config.yaml
bias: "none"
learning_rate: 0.00674
schedule: "wsd"
decay_shape: "linear"
Each number is 500 + 50 x the weight over its row's rms, rounded and kept within 0 to 999. Layers, rows and columns count from 0. Numbers have three digits each. The size before them is the row's rms in percent of the matrix's.

# layer 4 MLP gate, 384x96, rms 0.254, rows 124-217, columns 0-47
110:562537514486534507525531444578407461611488523420538546506533533488565535519575469547507557572461534518544494498503382548554546486512469392418524
110:440488513527559577542497535475506592505455586514409600495475428472473387481439504585592472491474446388493504514513540554523519472549523579483492
104:597473477472572543412489538554443530496573517462544595506540604531560436466451479463519517518526511507504494560437454444485445491513547486415533
084:475484409457415537426463527528526486533583501485570585521537375529464542493512590558594527417498492460460463495440521482526481473540495522453424
102:557430563612538506478498553548483572537550531513504507554510525552575542421429509509540522562545533485532524504603543493455473420475435568454433
094:559579479544539533474469487532495453506475470530491597510501505583514449484466504585539414559518605536509508504466379485525463517557462556438462
095:515468511484462511554428462453464529508539553546508555425498452523497521558572506493495504492482516563569498489516436461523450395506514454463528
090:447497569561528452481487484509531476503529454457575461497445515448444459483526465539499477513447396425459434465488480433528635479530437513444633
105:527505438494522375555505572500519475508546484592558449488506510510444459462423426471521425478563558600464475543453543450414475434586526575490476
087:542488497465520491457419598509535453478535375472517500431497422448536460526482530494469453596538549571348537540512476460529480573479563547477563
085:482485494584528541492540512551489499541434575533455411424504505545430436579507548516485474571467469473500399628487580535554505444520558482473466
088:508509411413469568507476510456562453492557503490511476499526478462457469505301526504476540526472524539468467477525513473521547433487534411495527
080:566509592444540532537566465652529504571481452449535524468537594475511565570501522419460488546509516503383508538503515469552416413499521444460477
093:538412513516444477489519637516539513493431438561455574345500435497466507502523478497564512513495539520522495508447495523459476502465455556499573
075:536439559524568486466599517566520449493561618563536472510443588576505595589562510576454422538472412488462447490550514538562466459431558483553523
096:505523571565512533491490473416549482473471542528432427452507419461548574459475471527622369539466594409532547479497523506473512496507563538542504
111:567485557574418441492560590496596504513458488533520442471492486610507542515463560509515472452565447494453513530473538521511475481460566510398524
091:613560534532514460463460553458461454441537572527501540496475456473446475567538552470547502546471472555477494532507512518545380388530518553478498
103:482560512505446528500459556499480550537457496430513559466455493580559523474541550437473508524525444548458526533521469509533460399430419512465550
083:414576476416478505567400564551455484520532392491495512463522536575469543522424542495488483402476522421410485468361439487518529518466478423485534
107:418521521516396425462623524530510547537522497466426498490475464516551542514535452428559492404541522473532475612426555464519521492547484529528486
106:501460522488519561504551521588496460587519523513495527506510526493566500416483507510541494505526574469467499497509370500485516461605528473512426
101:499527539555456499622498553628457570600465471548457498589521548474491529565474414511512503438533490525497556507615478485543494476544464519527414
096:497507511574563411522548483572506430549450457510379403524403497434560469518526508534502508438452517484460440379556476550424454535436544478480471
103:485514594390558485554532494510565526470531518458557546508392527502496507539492440588507417401580592477479482457479558496449448423483601535411445
104:577533570495519551499570529518477509410483557521496456523442493563449512495502467483471620509511424445341383471591530546495554535527516564482459
109:548513520366440549460536485515589534570498497498524519517491531524463515429519417540491479472563499504593438483522531482564503405487461411494511
102:495435475504464484466617515458504513481472380475482519551535518554471513481406554434455524458502496498493563470424472451534481514570468470540581
100:555519608477461474447513519523469611491494531465552443534455477407529497633467533450453526604486457483410474578496433573436494494579538488474533
101:514467506485407474509429556569465510554572484563545591587539448473476468521440424425538563538456532494457529501439468505491574435446452578489510
093:511539591568458467463497493588442493515525502423378478441574403470556553457544513500495471466489510453498485474498432465440448431481546521484458
096:518483481577494387380518605492474530558616470490474509538455488498386447456497538536537437542493526426539451560475440448526506547539512523447482
095:447523529515480495474546510546523581454482458553525561438488544431473489468506617525513392612543489485500571505540488367467497516490493484417477
091:494573559580496426478468590502527466429425539472509469552464505461539499433483421511500621532466473477459497501469507529468510448531523525558471
098:471545466529477507475491469435493520522561527522555625535503537480573423506558397550451398461492578492419435491531567471523474504542468582437491
077:518578478463473509572465516486557467427457449400487449546488495448498548535529609457590551466509497570524531461446437489572415485530419460472438
085:565533480539516449499448530552634503456431444546513538515507462486540357512548491495487471445483457601507516526503514558572545493490480622500437
088:547417500467546492569530462471571525547506528504499496486559404495496517476443481465454390509444502520462385463526516554571468463513581508397458
115:468522491555477536425514496520414514509494509576519561436511502486565516460484495586509479557412562539562534511530530490520583441578427586493510
072:572508589480488501330459475565453443520487511530522588571429499490562526490515454553483537466484451444528486446459573537539420580462437519555624
099:562542534569445588519591541551499551492457472512405472503473481496485475453474414502590506547499606477490534522566558479506533373573451464413450
113:500452511504570560475484451533527511466527439504510486452450479505514464539442586579607600483554541498558367469522473568468501474521513430496500
100:433464544525575521485507524541471502428467519639512506480535446574451576481463416514579544457478483534485484490450563521467450419480466552578450
093:445482451529542451520496432543514479479480471518549439552578421523456538536497422425515463523518582621568458500524432460483621585533569385525485
091:595501597585491579479506445443485573453479544566441545536504514524466507564510524494492462481445430528475510519568481552544537453408350565425484
109:510483474515511520488561601385496605438496530468590526483473543436575557605500468472499516530531466476444422470393507427438507528509515512467506
106:489490570501535426502540421513494472484451513548456503555525474530535524463536556526585463370523538562539446546540439620513594525545553470514537
096:513536501517541496391631580481513516448478496540566517540567521443505466416480558448552486474458513511523512527481507499423409476562554545461545
119:470616533446543491488555523477470587491385544486503541554511461495526513580414449498468436513570487401471470509472524506491491452560510579550466
107:512528497486440509434492516451463538433428437498462497507516558490528450530491469515480464476467562569504559462579513448539541458478379556493617
106:530506480481612515517556506563405504418510498509415490508566479506460515509459499502514515528586596530552393503511564472439492459507557559429426
095:438480480462526488543476565521511508485515336533540428538581545458580508486517466430482472494580526524530486575531581583487493548493512538590557
088:490513483463433586471579542406502498487592546434513476595444542569509528490424583501600441550571547562523496495547411546484453488517412485464428
087:416556536570552489547539564493420452498485496485564530462471445447546511457505459499454586517450519565608522488490403502522456518461557409585503
075:521596566386408492530471475419519466497435517407501509451424433496494504527495509477422519428466454505457486516468569518543515486393463581477470
104:468512421488429444549606507547432436547486504516525504525451472494483505512498551527596477488537526537533451430538524539524470582502589574435543
100:476481471484470483511474484563520500457453389519427540507501475522577463453519566587535617467503474480532444535500545526574535506588539506467542
092:506447464531497356446487516487601499492517496422486412540498490522478438401505492474482467500516510566507521457526534526380496519515497569498638
097:497497466479483389522486481536399504465502530447574503565554494396505557417398563494469634495548422479500546458528498569398600480504469481528467
086:554550522513574429474549430457458494448428515542477476520397530456484421500473437506572506446610482445476459427545463511401532535496608510360455
079:540587566480503541447485497511553549435422483509420579510467478514365474522575501560523481554522511439463511380535509551484511495446514483503548
116:461544532442471465523444491523494569543518453493585348550622426541502433462475479421553430554500513530577517560450469545490548433493553433508508
093:546487532491549533556475512607523540572523453501606533481488471485503450484499429476535539485507448554500524579600491445435520491444646564495543
101:548427439462575463463484503460544490545526455489546469524464479455440464536559591516568469597590427507407504526498529491468464586458494520573528
105:520503461599523398449585497561472502493473510508541537534577418576580468446495532555481552603434460536429412470486499453427415503565573465555500
106:560464544579435469410550460501460458500575541450497547474481475434465521438594446512534486523505460467396484397477386570519585445473554487536448
102:526500488565458481519523509633527461518390506478525458533547529487479469582435483474540494453554574479636516555518537392510520498588510499504551
087:562496540484413538551508601531549590442489457517511522537434505439467507448423545527559516480445448462524437438498514484508480482577450554473583
098:477486534541427508514567513449498581464386401520505470493516536523492485625513513437499466552491559464404468458551485426475509479572470599538336
100:377477603564541401471473568505497480475575461530526500501464438542563445524482525440464410519507575557464502445610431487491465545484470528579541
090:551461516536507460495580497402486483574452426593437467546526534435503484526536368496511522602561408497517498510505509520525466473499390461372551
090:411540562566617516509486508473480507515569495556399481549443622623582423473512483559423480472544454504484506418503513492494489512447485503479492
087:514535440520421567450533545492579497455527456420580546505525557614472511486489530538449567409431519473527451457468494496525542522578527476536472
120:534526439505490583534497486431552459582480468506511503519443456390534518528502567511487534565597464540481416460489616501572532646457402502435539
100:459464510511577453523558457486505442539536430529554520435385479568452489455514399548493492478596497509636454496472476589431536493496471522510471
109:521504497516474581569411507469453489599462531537360450502587500476473487458499512436517494466515451464513505450470520463455497488528397462389468
109:405481509485494488594521399460522469451411434476438480538529485564507515580474471466599482477518508521500525572468516515497545493502439505444503
093:568538452497534503522449543549390510526427397495508402461544619542571571507553450480493446465533555497529489454467541461478416517566528564485504
092:578499463488343412489470504456490447588548509528533392419457521506378499543531509454511501503520479486502494455496477411496476516410502496494495
107:459534494553547494529505510501489485510524607476467585502481492491480575444463511482545429378528475390475551460494507463502517478453525484524587
110:419508483489557572549501443505389480464446455439555578496504487553455502526416558482535479469462556517509501415442525417428518486582409398433549
114:459533568508534518520607488531442510507446512494530470541543512483465491524494515529494429622499606597470516475505471475469511470595559511541448
099:417562485564542453502514415520570450539561494506480515518574519530442558500517537561561492434580497516534444502428627466466542611497488531433566
089:524421513518516495501521462559499525454477458564430586515457463510581512599482450420571516484506533486521531439578481497494576522420543489598415
109:453497406541529449558536537505469460500523489514480461493551563443545440476399470514468468479538492469492387509484528440530443457601535548526451
090:478470495477561530459536485448445526537529485479442465512445531403549442496560558452400517567536471510471496506428545529469502569569406517482501
093:554545532492546537420425432573470520571582592496500493544379461434600396534477497460513572581523487483496524499563552442518548567455550490542499
100:474527509498487384577491505538471533462463504587510533540530548515520492491579417466444481508390472585528533547543479538439538455563472471556540
097:577423570464526401429467526502509546506531497537441522488595540519600482511515510448543443456506470437504454500529499461558562433580438506393549
097:477478436506460542427454504538498498528478433479491377482529586469536522525555487496489452488603500542531550517513560522489561412511466390440458
099:399559478427453495524620489476466610420490572486499494548526457514489547455448358547514504530577551511398488508552570512467557477513500511463543
093:470524455512514497537512529597397555564451441520491392491566488514549550504413527513552513440572504469490526495457495473427538504528490533482445
096:438452513508565457485476513516529555492530442435494481553590426606537468424458487443479487460492505556555447420494547612518425543535436591598431
101:553489411496398507560560469479471566426398488490551571451549430477572474561483449406479498517549517401486564485498488425505513507525488478463510
# layer 4 MLP up, 384x96, rms 0.238, rows 124-217, columns 0-47
111:454558521500556526457583513497477496524560449495539402494462521555523463535487457448501544554583516413526523462449485505452375596625436569499453
101:477487627553465505512552547438424525523513552444449459526409534486448462534498499518660507519553522429472479502538562499495470462506546539498498
102:474576509428547570571590512536527494517401459429504444458448614612481530584469470466436549520404543492481572563546492495453513474558440571477541
088:690451491487537544433525455493511473483531492375530503504538575444575491556627525471530485552537501517426462443508496445444455418511528534448537
089:492470547596477509462588536502563497511518520465534553458497481432513525458614446447559635437512629507503537536372445456499438477470500548501564
094:551451499498524484403525591542572530477495460516481400441528619557520522499474463556417532475472567521570447405455457520424498482486542493502504
090:452441619550587473469477534447453488486526511424536489562544428510502548446525424478479419408464462574383403518551539403477479488540505515480575
099:529487570487514458494513523524496455483487533474589495514450422611505491505504538580604600521506420535461515560364431524439577528526531482507403
066:526513503414556655484487451554459517513371516458460439509476480490548532477565491513576526492516488534567501541539465583502560526475445468484566
102:489502490548434516465539471541542525414524541564518504546525593550448487411511454496486559604518484494538425545502556556511504517395497506485409
090:449414541451413478438431424436428511545465531538443485582511505470568456446504534502534505452597516512487532490588526567539499480515477454505488
099:462626445491423491447568429512508472523439589517577435531445526471533451494458505517435458428479486428497457474482488497448527487589564511490460
081:612474493473441567519519453606543438559503499493472499481539480562465535561443481473588461550507428584515529473518485455543508482406411473423529
101:492586431558485580506473503472595491574517491510425491550507553436485564505536605509411450478451485415516514607478532480565418522497464367479547
090:508450522490471569513524560536498444488478475581493471516494440593529485445443449513638371538557456488470515553479485516446557468443456553523446
091:483521443584529525441520652469467537386573495555571525481506508617466507581508536460554435541492485457535481518539534495535434571548538458469509
093:444525400508476470497503450517589466515474507482510483495437453405425534420491540485514521447466418454513427526528430619453543448534533502537584
098:611491453478483492547532460470535416580495500510541483464521552483545516578478437530570521504418508520439458487514489502567598486527435550430503
095:424571491521543466445476512546530574528466540488505442523495447541586496562416378516536521580480552541535513431415531503556504458430505551425480
089:558485532514469551532544512587558507541509507518515495483522538427508453528456532462430506586516510545489499462485537462462585518554579522491475
106:489476505433446435432535558461516529599447583477497505592617524588491496407487518473477522492470476490392578467488474604456508504556488367539487
100:493377530472519530448442569534492468467479544478473487514498448564506521477456482592491432558496525511473533483468431485496551427546540436456497
096:473460512527559562560483502570476517548444540462490478559504479494402495542437482586541468528400447602597489491445507553572512459504486517419470
102:493469509526504449525532551576527563465540451534577509482402500473511587438475546448537487511544603362455522457500553548519511505512520536548494
105:592498511566505415492459520486542496471538440509374530488494448562544526548467485600441550439567456372475535453518490473466377457479501522472461
104:605561392508508480472554450537490464452483537510587509505512417527456540562528449513485501543568546446517463480512473571473453468539602494472443
106:516542480478480567514478483614385583367459478524529581414476418461446425462480534529551516450516542509526445574476570505526549457515513484493395
099:436478487516432641618543506440484571520505513448528433535422501519462508487453558548515560527521452465476478469490516441517528499466555465511500
107:543571605604522475479538538430524551551517507522586484526431541471478471527595466441546473486529556545420492506429456554592460563517474505511528
111:462429508439490403449524441432547572410515518448396505570519469529522509481490441530451503505474515453484469469471465445489478558467453450424535
084:474453477517515481505461556486453534562500460460548509625461564526519506485465486454542485429494572528543565586447540435488455549494488561562490
099:552598469537505556510522476442591453485553458515507475413491488499439481622561553477503566504442479481534521484496497367513534543549508509544488
089:603481549587569495459519415454626438518478509402521457374482560477458555535458519505536555482455504489586459533404497538541498529489478495586537
092:513571531550471457564567515509500402506447498524471481430437486546397497444567535486596504546516453520498467435502479503541487461553549469357605
097:581469596492542419527474551519482533523598467526430497536461476464490594469474520412428582489435450539460502467472494566511456565551497438444494
090:430491535506482531423473462489478472507429458468541599422502487487438516544472493472397541468506494493464503455480558473507544533502533504559551
095:541446361443498443502483604437477446543484424494610449457430560468522540462560531435496506564570461468500446473482508528462388513449528454485533
089:525481466517535474524410531566525625510441558526575458529477468471449553517416424469469415451617502533485446498591520559556509560438477414449489
110:489556553553545485629437541461535500617515571475497451486393466479429459521517440522533446487498452544557369515538432465544459578473431481484416
078:470458439591559481488500565385550513465485570485515530520480509500524505449509472449463407471468524443463516493510422580518556469474560513497470
097:445487516471493440499577416464528568511506515477414508513482479577473513518596561442566455517496483522447542483443504464537462553438626399617563
117:499469513397537546462498490470524424459505475445570498510496505496429519442414555579435547530591544483469531477481515411406524543493448546516549
103:509559541425497440518557494594479469501436443445514442467400529545488486533526508511521431496506444528518439503492428587478438423417437473534472
094:404508572460371516573467522489433416480504540507500510511503498610443595534494461511451589529556467510502546431508516542557464492454509547488549
101:552511561553482498503439482549505548483491484455459422543437509568459567479446519516526552450596566472452509504465426384586520484499512568456511
104:489517513468483520501598503538485524470492476408305580447528490498473505493506527475502493550492568460473469434466458507519440521450548454527487
099:553508370547503533538452504542453479513519458423448425479455508428501460416465507429488446524448435545580480458467525472521495529486460481479395
097:478498448451594491572522465557553430428472494516476578501488376502507478441448498436525480390530398535463497491442433430481484515487505549505530
118:489439435461449489441502499511557447589571535532460528581540543454517528457440522463456432522506475564430521569510455521533441474432462467577506
107:609490452419482480469565481445539578409445500373531506527509460474523426448440564431460509547585490489509534507471496432589505518509490515468415
108:417500531527533394521572559597467521500494443472478549537533500425493461491518451482428582482463589523502554433545518408459405353571559460488469
096:464509503535513467564561580491500398458514516608562561479548552492571515458556544464444410488527471454507436464475519538567520545512576516545516
092:447521526543492438492554534550566506499509528479600494575547603507436513508538504493505538474465426470448492432502474552500501491496483413449528
082:514546569472482477530554503536545503544449567428501459471514467554537484482576521555452548550514531458527445511622541528530492529477440484411446
090:527456521466464498518436528557557520430513485514543552470558514515389527557559500617438505554536482422491489537517546433471491438375558566517557
104:508478573493481516555469579561391443531601497511453481568513554584506442461464455412519541438561585504487554518567567543610560513523591533475405
105:468515441463553519461513555538430505511546551537528504413402401500444493501463539507436548525477565485502483434507498407541506518380538560579460
093:477434495536531432553554428462522501639469526425556565427550552523420573629467594529476565503515412583473466544446447556531464486528520558487463
104:432540485545483525475484529547512532503502467523449480390578474507509540509505430515508441519479489487525518553479454531510564518431498417510591
081:432381463530449546496466450487492487469501470470536495587453532468398472556471509514511461448432528445460472523529578494522435472503456462536572
099:470606523417613395411483496464473527556562480446456518511526512537503504557486505443577535461460503504556531468554398598473466507598489487594473
102:397548536486545521473537538508471548488459504420488495401479510518509540466507570514485553506578425465524469471506538454497430553638511400500384
105:526533541401546506521533480551468478486474510501560383545513521498366604527493464494475530542485419520579478469499570546512480525500479384563493
103:485485441457398579505534428500498528522438443555538511402400555449525518538581600475525540450526441547452494441485477584509546537403451552543506
096:566439477538441537506468478469544487519429461450578511496461584518535480441648544476495484434413445398577450485592503550440499528513509514416491
104:486580530564539558486554502502578448484555538595450549594532432451443502512426553525448502544524443498497481469451503567527521569471434522525489
103:516528529514492517508474475542560438509474540530528540612467471605506566621543591499464585479433536483523492505614476493464500532578628463483537
090:514513590489512478462536488467485409525510486499465499434555466386434440551515493445528487551495537503557536514536575428650498514498651507605474
096:583569470457470580463611478521492504443503516550513444425499558562503494527437589476471549570429454500427531502528502446514457482501476452597480
092:385530494484469564471476492527502585533476468540554562452424506542482467457500487553524544521516510552380472463527496547448456550459486528521529
099:519589440442542527530479527534533500586552586514519473448491430635473571435513551540443497482460516580489506521495510510473520466529502385586530
093:500489440586588468544469475469474434473567468551515444481544539508484375435603470516466497450499507476475476512621599461460498557619545471507476
089:613498602539559531559358507545451465524505457604488452455448519553537446471509499473550474530536495490399514534452431503499405545489498476593456
108:447525393473525501423472506485526552390440514521537472462571505515436486449469490504427491542513424497435522501480416509514465475459446565575541
090:523446450552535498510511613549487430491544508527487508582534586526468504517569432447453406536403461571537515519567527438534535498558451478516449
104:529507544580582496469488487477446436602471464552482490488474480511602500544558499473518496535474532509419593459481418488535389551441481553417516
107:626495490524487485562480460507450560501535441554523412486542509491502404465490457454571474514586519500493564544537516528494510523441543546500560
098:507553449579525470462482447452552370465540503506475565418518508464591509548429584486482665523538381499515376589508538498522434503504545517529541
090:581526479449566514479429465494523494530522467509493434583470568527425581541517550540456451501525557473403444519538476507498502499428442477600562
103:505489568474427575517380534486507594475558567492461412540490620537507496529514510538497492575541498367520461430483527523539456353517493561426510
111:488515410503506489510448488487463439468427493505540415512476468551471499517384427451477495480436434511504521502503510401434515523488484528551510
109:505442572506513466455449578357580472454492528442402460476424477513439452499532506533498591424435436536564499519421515540450562532481408448443499
091:502423475518506564455500516475539401594475411493447497505452443482427519543458460569447475464437535451565604487438530436469517574492474495455460
097:502582466509423520433499498437537498566499449462549482497557578576572439545606494449485519420521478481473497399498524606569541511571580500521461
103:530425603519615591435426518536507572490539518472540458544532452479433544481453487489522542483485524475510527449504401541549448445547505513424558
090:488489535471555565498448591447461557487466490579451468455541477533534521531472518453527530487532408562512530478612492490543455455413448542496460
094:493550499427561573477404498441587531561459398463489521519544535535514486539515470492475505537474590581466550576512512500459594455511484517516503
105:465574500453575409514495458486513379599438502491496526530518496490460560563510407543478553497506532639561442555485622446574514560504410475562507
091:571442521560465567476504517484478500390594523552434455546513473542564506487542401462499437542455554529600439540555504378506501434456462548515436
102:478478507551511535565532509515534593660542533390528483464522486456568460483463450471541474455403409642597473496534563510448528509555502503512474
103:465489483461524504555434478492436445514527539535531546509441563504586480473487561511539460485460478435455414464555544662562464461483497448496516
093:451477541556508517589466527539512459497495528530495494399461380472456486565575543548529554584545500525421471566455471443482435495491530551472541
094:480450553522557445522447452541543458592454484511530515396513562523502479483514547515509591505446610462486443454476546502477548636404548536476480
099:463395499537489528506553509522485510429545599349521479404461452434416511517492389510546537442532446567553487472479561541479549436603499524513518
# layer 4 MLP down (transposed), 384x96, rms 0.169, rows 124-217, columns 0-47
114:436550483383462494333473498557528524443488546535554557470568480531550546454451505471499532544503514491504474494469480478501470487528437447440492
112:380536522482551563539537558410507588493507623513416532472523504579468519411576461579511496442495458564548451482531515492529439399499467529438480
104:459477500510500603414499559474491540529443504505424477605496507450465547486516527578523494510581400485505599566550527485557519485458518436437532
090:458519514496410441576435592532564506530471504574488459530412551462521562495437524408427543505449553519497396564483473464483579512421530423549565
092:540444503501442589570479506533521522413517428517519540475457488505435509551517530542551407563475546382421554481482536593478488519503508549445586
094:507463524519455497537438471501417509575526411448424504506584523485545493479464456533468503547528502437625518429434435480530488397613538480537465
091:442498405475406505508406487574574499478553518433511506462392545502551522487471535425487565453516512532551469578506549551436527552504467524464483
093:451476480455457451569459452505501569473588492492464628549480497556581554388530465438511525421450555526503445427457531539473518509493521415470487
088:484495476460572442526497470526531433576488474532514411599524515408488486515443468505545523496528506550474506560519567397479531481561484536459491
092:583540440381507523419568516531574417513485499442455492495523505489580474589519573556543436459513482518475611413548410531489478430506485462482515
096:521528433478567566523491465453539556558462459435458488436475559482432547486485547521410624565542594530534524597555543483489505559527510445517541
082:524499509507503568591415471430549523527436408571532527480536607503591436555554549478441489562412467469515420536511542411495390515459482462517509
075:458556506528560488518550509482421580512617552423506476486548446491474453494449436472442536493461517478535480521506514538490496434484531579462442
093:436500517498500390506555561486439498540535472350500525469473476465594482635468553475486540498459602516448472378664439488489528563513508477496522
080:442607535532516433476421524503433479506489482488524513497500533597542628631524438456582532513536508467523404479524503528563437528520543456478432
090:511506467467558456544564568540408517539543472473549514456576505502435485541453574448467492485509410535546437456468535543533586515546477391530574
103:482580548447507485521498511504525522531498439498479557542525483518566465474532503509380579437497627516555464516577538563502518486629508496505546
097:506451527491477473467480516565533560521438502553501391433567578564508461529477425379547395504532496445527524515528389504490455548599528552590518
098:507517561449592505501457569411435474464526596426505480522439450486536357568436469506537496441614540497500503503497509513528487461501498598412503
084:494544501502545482495540436466452496537404471552439576544615496486502519487481508525512496559475466504538527559568535522503441401567492509497498
105:484522533425440520505456543482526442491475556459500477527642561521453456491365534426420433529434555544582529514439434443588609450557493564447442
100:488445533508462440468482534537497630486563517470551545521492477379491427463515537468486466463481440516451517494555493421543593518425448520501501
101:395489549519526656476577515549540547456522538570449485527534546492522518575522540406574549530601444524542537497542526606465554461563487480440587
101:455558536484618457571577548374422511520425489521505505540517495490594504545499609415518450454562486528563520521508532570553455569586574586493494
108:528417508382436492474599545469562444472501575470433480437565471497509485484522519461496525406438431473609402537532522483456597526539450510534438
109:436532508463526465405481507619501503488483461549549490572559554465509552411577493481498559567531550489467598507480405535563513533471555495543475
103:515506492470489476512499511523497485535583508520496426483401536450615461568499599405581464486439554510621396501435505569574562514377539486494528
099:494435511405541536510471545520489397556502523434513430427560524547505457552487510399462505424554523497470457478450453457568461492517421544483528
106:471547588486469549473537525520448501457475521539486497542505537539603490485508442517506556472555408364504489377497486522552486464478607470430539
105:464576562471458584522531464485511520520565598516452461532419599533503435465492585492542425423580469602549506474559562498421556505472489440515472
095:490604556535557425501428515492477570532490524434504460614445483521478420422511588497466489487421498480455520434500497491540425552470444546571424
094:439546506545510356442574473518413500455570521498504516554467538435582449433502524500541501487467489569616571441630490542488466518479413461461512
089:512468459464555487536427444513459531601586391479459525521448449560374528486451482485474508488450562492491530399430510448539554451495532497455482
093:534503527516511460422458478515501505559534592475507424517558458522564451517513471509455637479492537449566487522479454438541593553428485517459537
099:442479513472437542537487490548465586544453546428464531510617518587417590366498460484610476477556501545572494535589486495508496505523551495633496
075:549438483469456461521535542514476549557530568544419499539525529537437431543451495564467457550504458503577518439599503537411618486476485488419461
090:429532633531409409534541435577489494564484507524472396431602484425510470574501502541465501440466462523422475386480453513531520466542481453519430
091:497459382525472503508525509509513447457578482485601557526513519487429546486493452416661519500456558538493570569591502583490550549489452505501477
109:498438467453442521495498489500516553525563481563583472510511355444587490522499466459488411445493534461453411472436502394532543474426456501498510
075:505474597509374482587508539537581492461399554563538478475623533514471509392532498531567539504470572503429542531495547546487515516529435450431487
097:541585502505495456493473488486509439463509480461433451470481502443506491590551465512517568364501495464495510520530371522585528446533489462509515
107:486561516551566497452505485488503481608491548465393527458455538525483475535478576598524585538505431535522472518524443480478451439449549515491433
101:450431506533516491528557520586508500495529512419500511469486510458473485535473525585522511492499541486461476528457473480490411522520565532515553
089:430449560438426531512483549473561561488541467557555529569553517486471455416444489471575477436499430415455583555486511485457484480403447449377479
095:472484434420602524602464563506485497484478458524523546464448473388491478382474564451485572496579572523522571486549416509439440505476578407513587
100:553535446505515572541668483629519447475466466524522587471616575496488518546514552514410531495464469521478571464499539522466555525554504554572478
102:492430430464463495482596534532493567491563497470463419552499446428563477625513483569542471549541530505490418486531553516538555483482477534510472
096:510480508400513492474522445431551488575515530452562480490445398387554538545563359542493512471501453515507495503586525557555503515545523454513435
113:496422493484456441430401468596511427573463537475420493543499464524543485473453461432496549464495502596425579576482418473530461508529463494514499
108:474477426519533510478438491482573611550543476538514467509481477555531480415462491494479526548498524557469539397487465452590576471497603503520459
108:495394568491540540482458430480455460636525462542412543490395437376530526507499475594520554553540527460578536574518494502476454561448506506497493
097:487508378422522577491467481596477539558507494477598524416594517480486546525580548502497620521461497551490543544511514550468418562444476388485490
092:498456476571389540569400504501477412597480414514521561431471610430466535450481518448576501506462548502495571528417534544444434527379482483463558
086:527466463524469455505541503470417503626468381443441519508514522441513500508570490530463502436474589528528457475490404500507579530494522573425549
074:482527539491500571559509459539465552617525533470598466475443481584516504463522501410456597487514515545439541455479464555484514457576456436532509
107:536404496479515553549591464358397473439500466567431494556541441426479555496504516535442509510553421525471516527453541584499546519431485511472437
098:509529506498519438505429424501557556470439483438484533470504516429568536594546580503485516428399555471548396428508476559426466467475469564537486
090:539548521398460443486491437497480444504449514473542504379441504484468468516422606443502510552458584500509601485486453497468504549498603381491473
098:546407599426508528470591512482495457456562467622536518408564542560495474459520471529492468594457535463501544391554502427540469439496529471428480
095:444525525433543463564438558468544587499449505420523519547567481484513533573532535520447452608533573543429455476562502401475537527531549522466538
085:564401509600558627566513493531526500519414474601483581466503501504498504482550436613492518501539531464463539533478493584443425507456435463431509
107:551449481559513433565469551480480521499542506465524541579523500417459494563536538535429506463441512439488522587553569487537502482511511481554506
088:509511443554542441477567559560437483506576451482406512463439489386480450647475566477518485529503541578551581424551553538479528452558549519551545
099:536501469443491478500533566527546463541617438477463519476522468419428457475490507508494598451514502489510499489503430546449523513472535501536473
101:446434492445596498525571467445621455483485472508474572559475541485497489657504496486513563481495484562606502503545474506533479495516495587435525
105:503492374491552536532358456472470567569545450454500460501545574504479512385488481417451529485466534517533455487520514401550360471525374521474491
102:442445491486443480442476473386409535444435535544470560446475587453502484418454475427434403505486466506493471571455486510556584472529520479515437
090:495476399501510491498491472485494466471488480462547513549427529536516419479495607527435515454458406550441477479573500508374603446464414466527504
104:387430561501521491454471557444543487507462600578496401473476511587487438510523458524518558425494617457468509566503530410476531489475451510577392
098:453545563512505529531469435532471568474443442513522444469544426410360513567525539546447507486540549517508554436625529545441448469460520465597488
104:487639498444496480543513533553479548545550545350526479497463470425476479444504559510475565431467483501507498397582538443529552439512417495525519
088:529487466446589527547617541470435441547498495542495450483424565523550478377554538458524460560441426542444494440452594579500492613517453564464496
095:491500486455535428436626475475537565388490577541492511566481505450486488426446489456515362492381509435480455484558541530436464512470400580533515
103:563443448420525521474435477511505462509430478469396475418500466509499474559494526575460527555485542445526531498599334548476492505419552550542503
097:500453462442541463480457473585454381506579433475458423522475511522543515580553481514485468536458453450514401500506602468492518464462480452501564
102:556524470530489570500410538422571515431511530474484432503445593523471476627430561526468469598418488496569464579433529538454493525580533395426550
106:551515471478445548498530468479475488503425413481413429459479571472502562548517433542429443518567510542549445544488490496440447492568488513395510
102:542515459431512482626457503578458541563526493491445586427485433474481441444488490408615334401411525427508490475470555537447530492477483555559404
089:555538433507465517460624533400500522434414413584431478526439517479509500422485438566520418497606530559490489493451463436477571557500570536523461
107:463456436493461424534469513433532477477518447498514515509548446515465481460551522412535495524491435490552548435489543519492527411426440600511549
111:544491533531469501542442538513486483524454524450501464504595522497491466544515564517369518481565523453581399428391505522413508538514497562510535
119:514560500530480544434538486402506496461507523492435457504541618504557470597553511546442516549604441540562475481539471556474468460552518584526418
097:474459509499558517452498455545479439505401545484326466424504490532456544486539534603495543570543597470495478475623454488493558519477508459478396
087:475507591497526538464439590615510508570487538486507474493537563567453506404527521496500524521490466492576441538497467406489459468520377492535598
105:433521532403564388472595479397565373545500558517506535492473469534452515503436456507512560442503464540364523511501508441461503543519466535494506
097:437577510489474442551459545405517550558496574410532465425492473490466616427514438513473538565501461522540421506459455434462467523609520456445495
090:578344556494444463489483502505463518424504557538469517465548501506513483482540578420467542591518500494560448555477532509533496459499605518513447
098:532534527439515432605515481438574504520509466542478471532543523426554591561598533568464494465419443575552494537463448487541545499533548426480532
101:497490431491406490478422515506549552426530479524567516500481532521576526472489534536479524580477465543439454519621498450438435584513513547511472
100:494450503519501479447545538448456472455511427521557424446468611463584434540533475506399493515487585483447522520528617495494584450450459524528445
102:461571505434509415547510492465481542515450484493517552562498477519494530443469480476455554409615474555508509459612488534606527442501591527509514
104:527566556534476510562390464491587478446449495485478500509433495493389557502555490480489551545493452537613481566494480405491437353522514486555469
100:592516478533572438475414431484451551506484431541563498469522468518467574441529521497433492454542577515530450535474482504541469482482487495528431
100:450513519479545422475443479511486520410608530504556473483544443495439484538559617495502571580377538469460489406495462531451529419465513515483484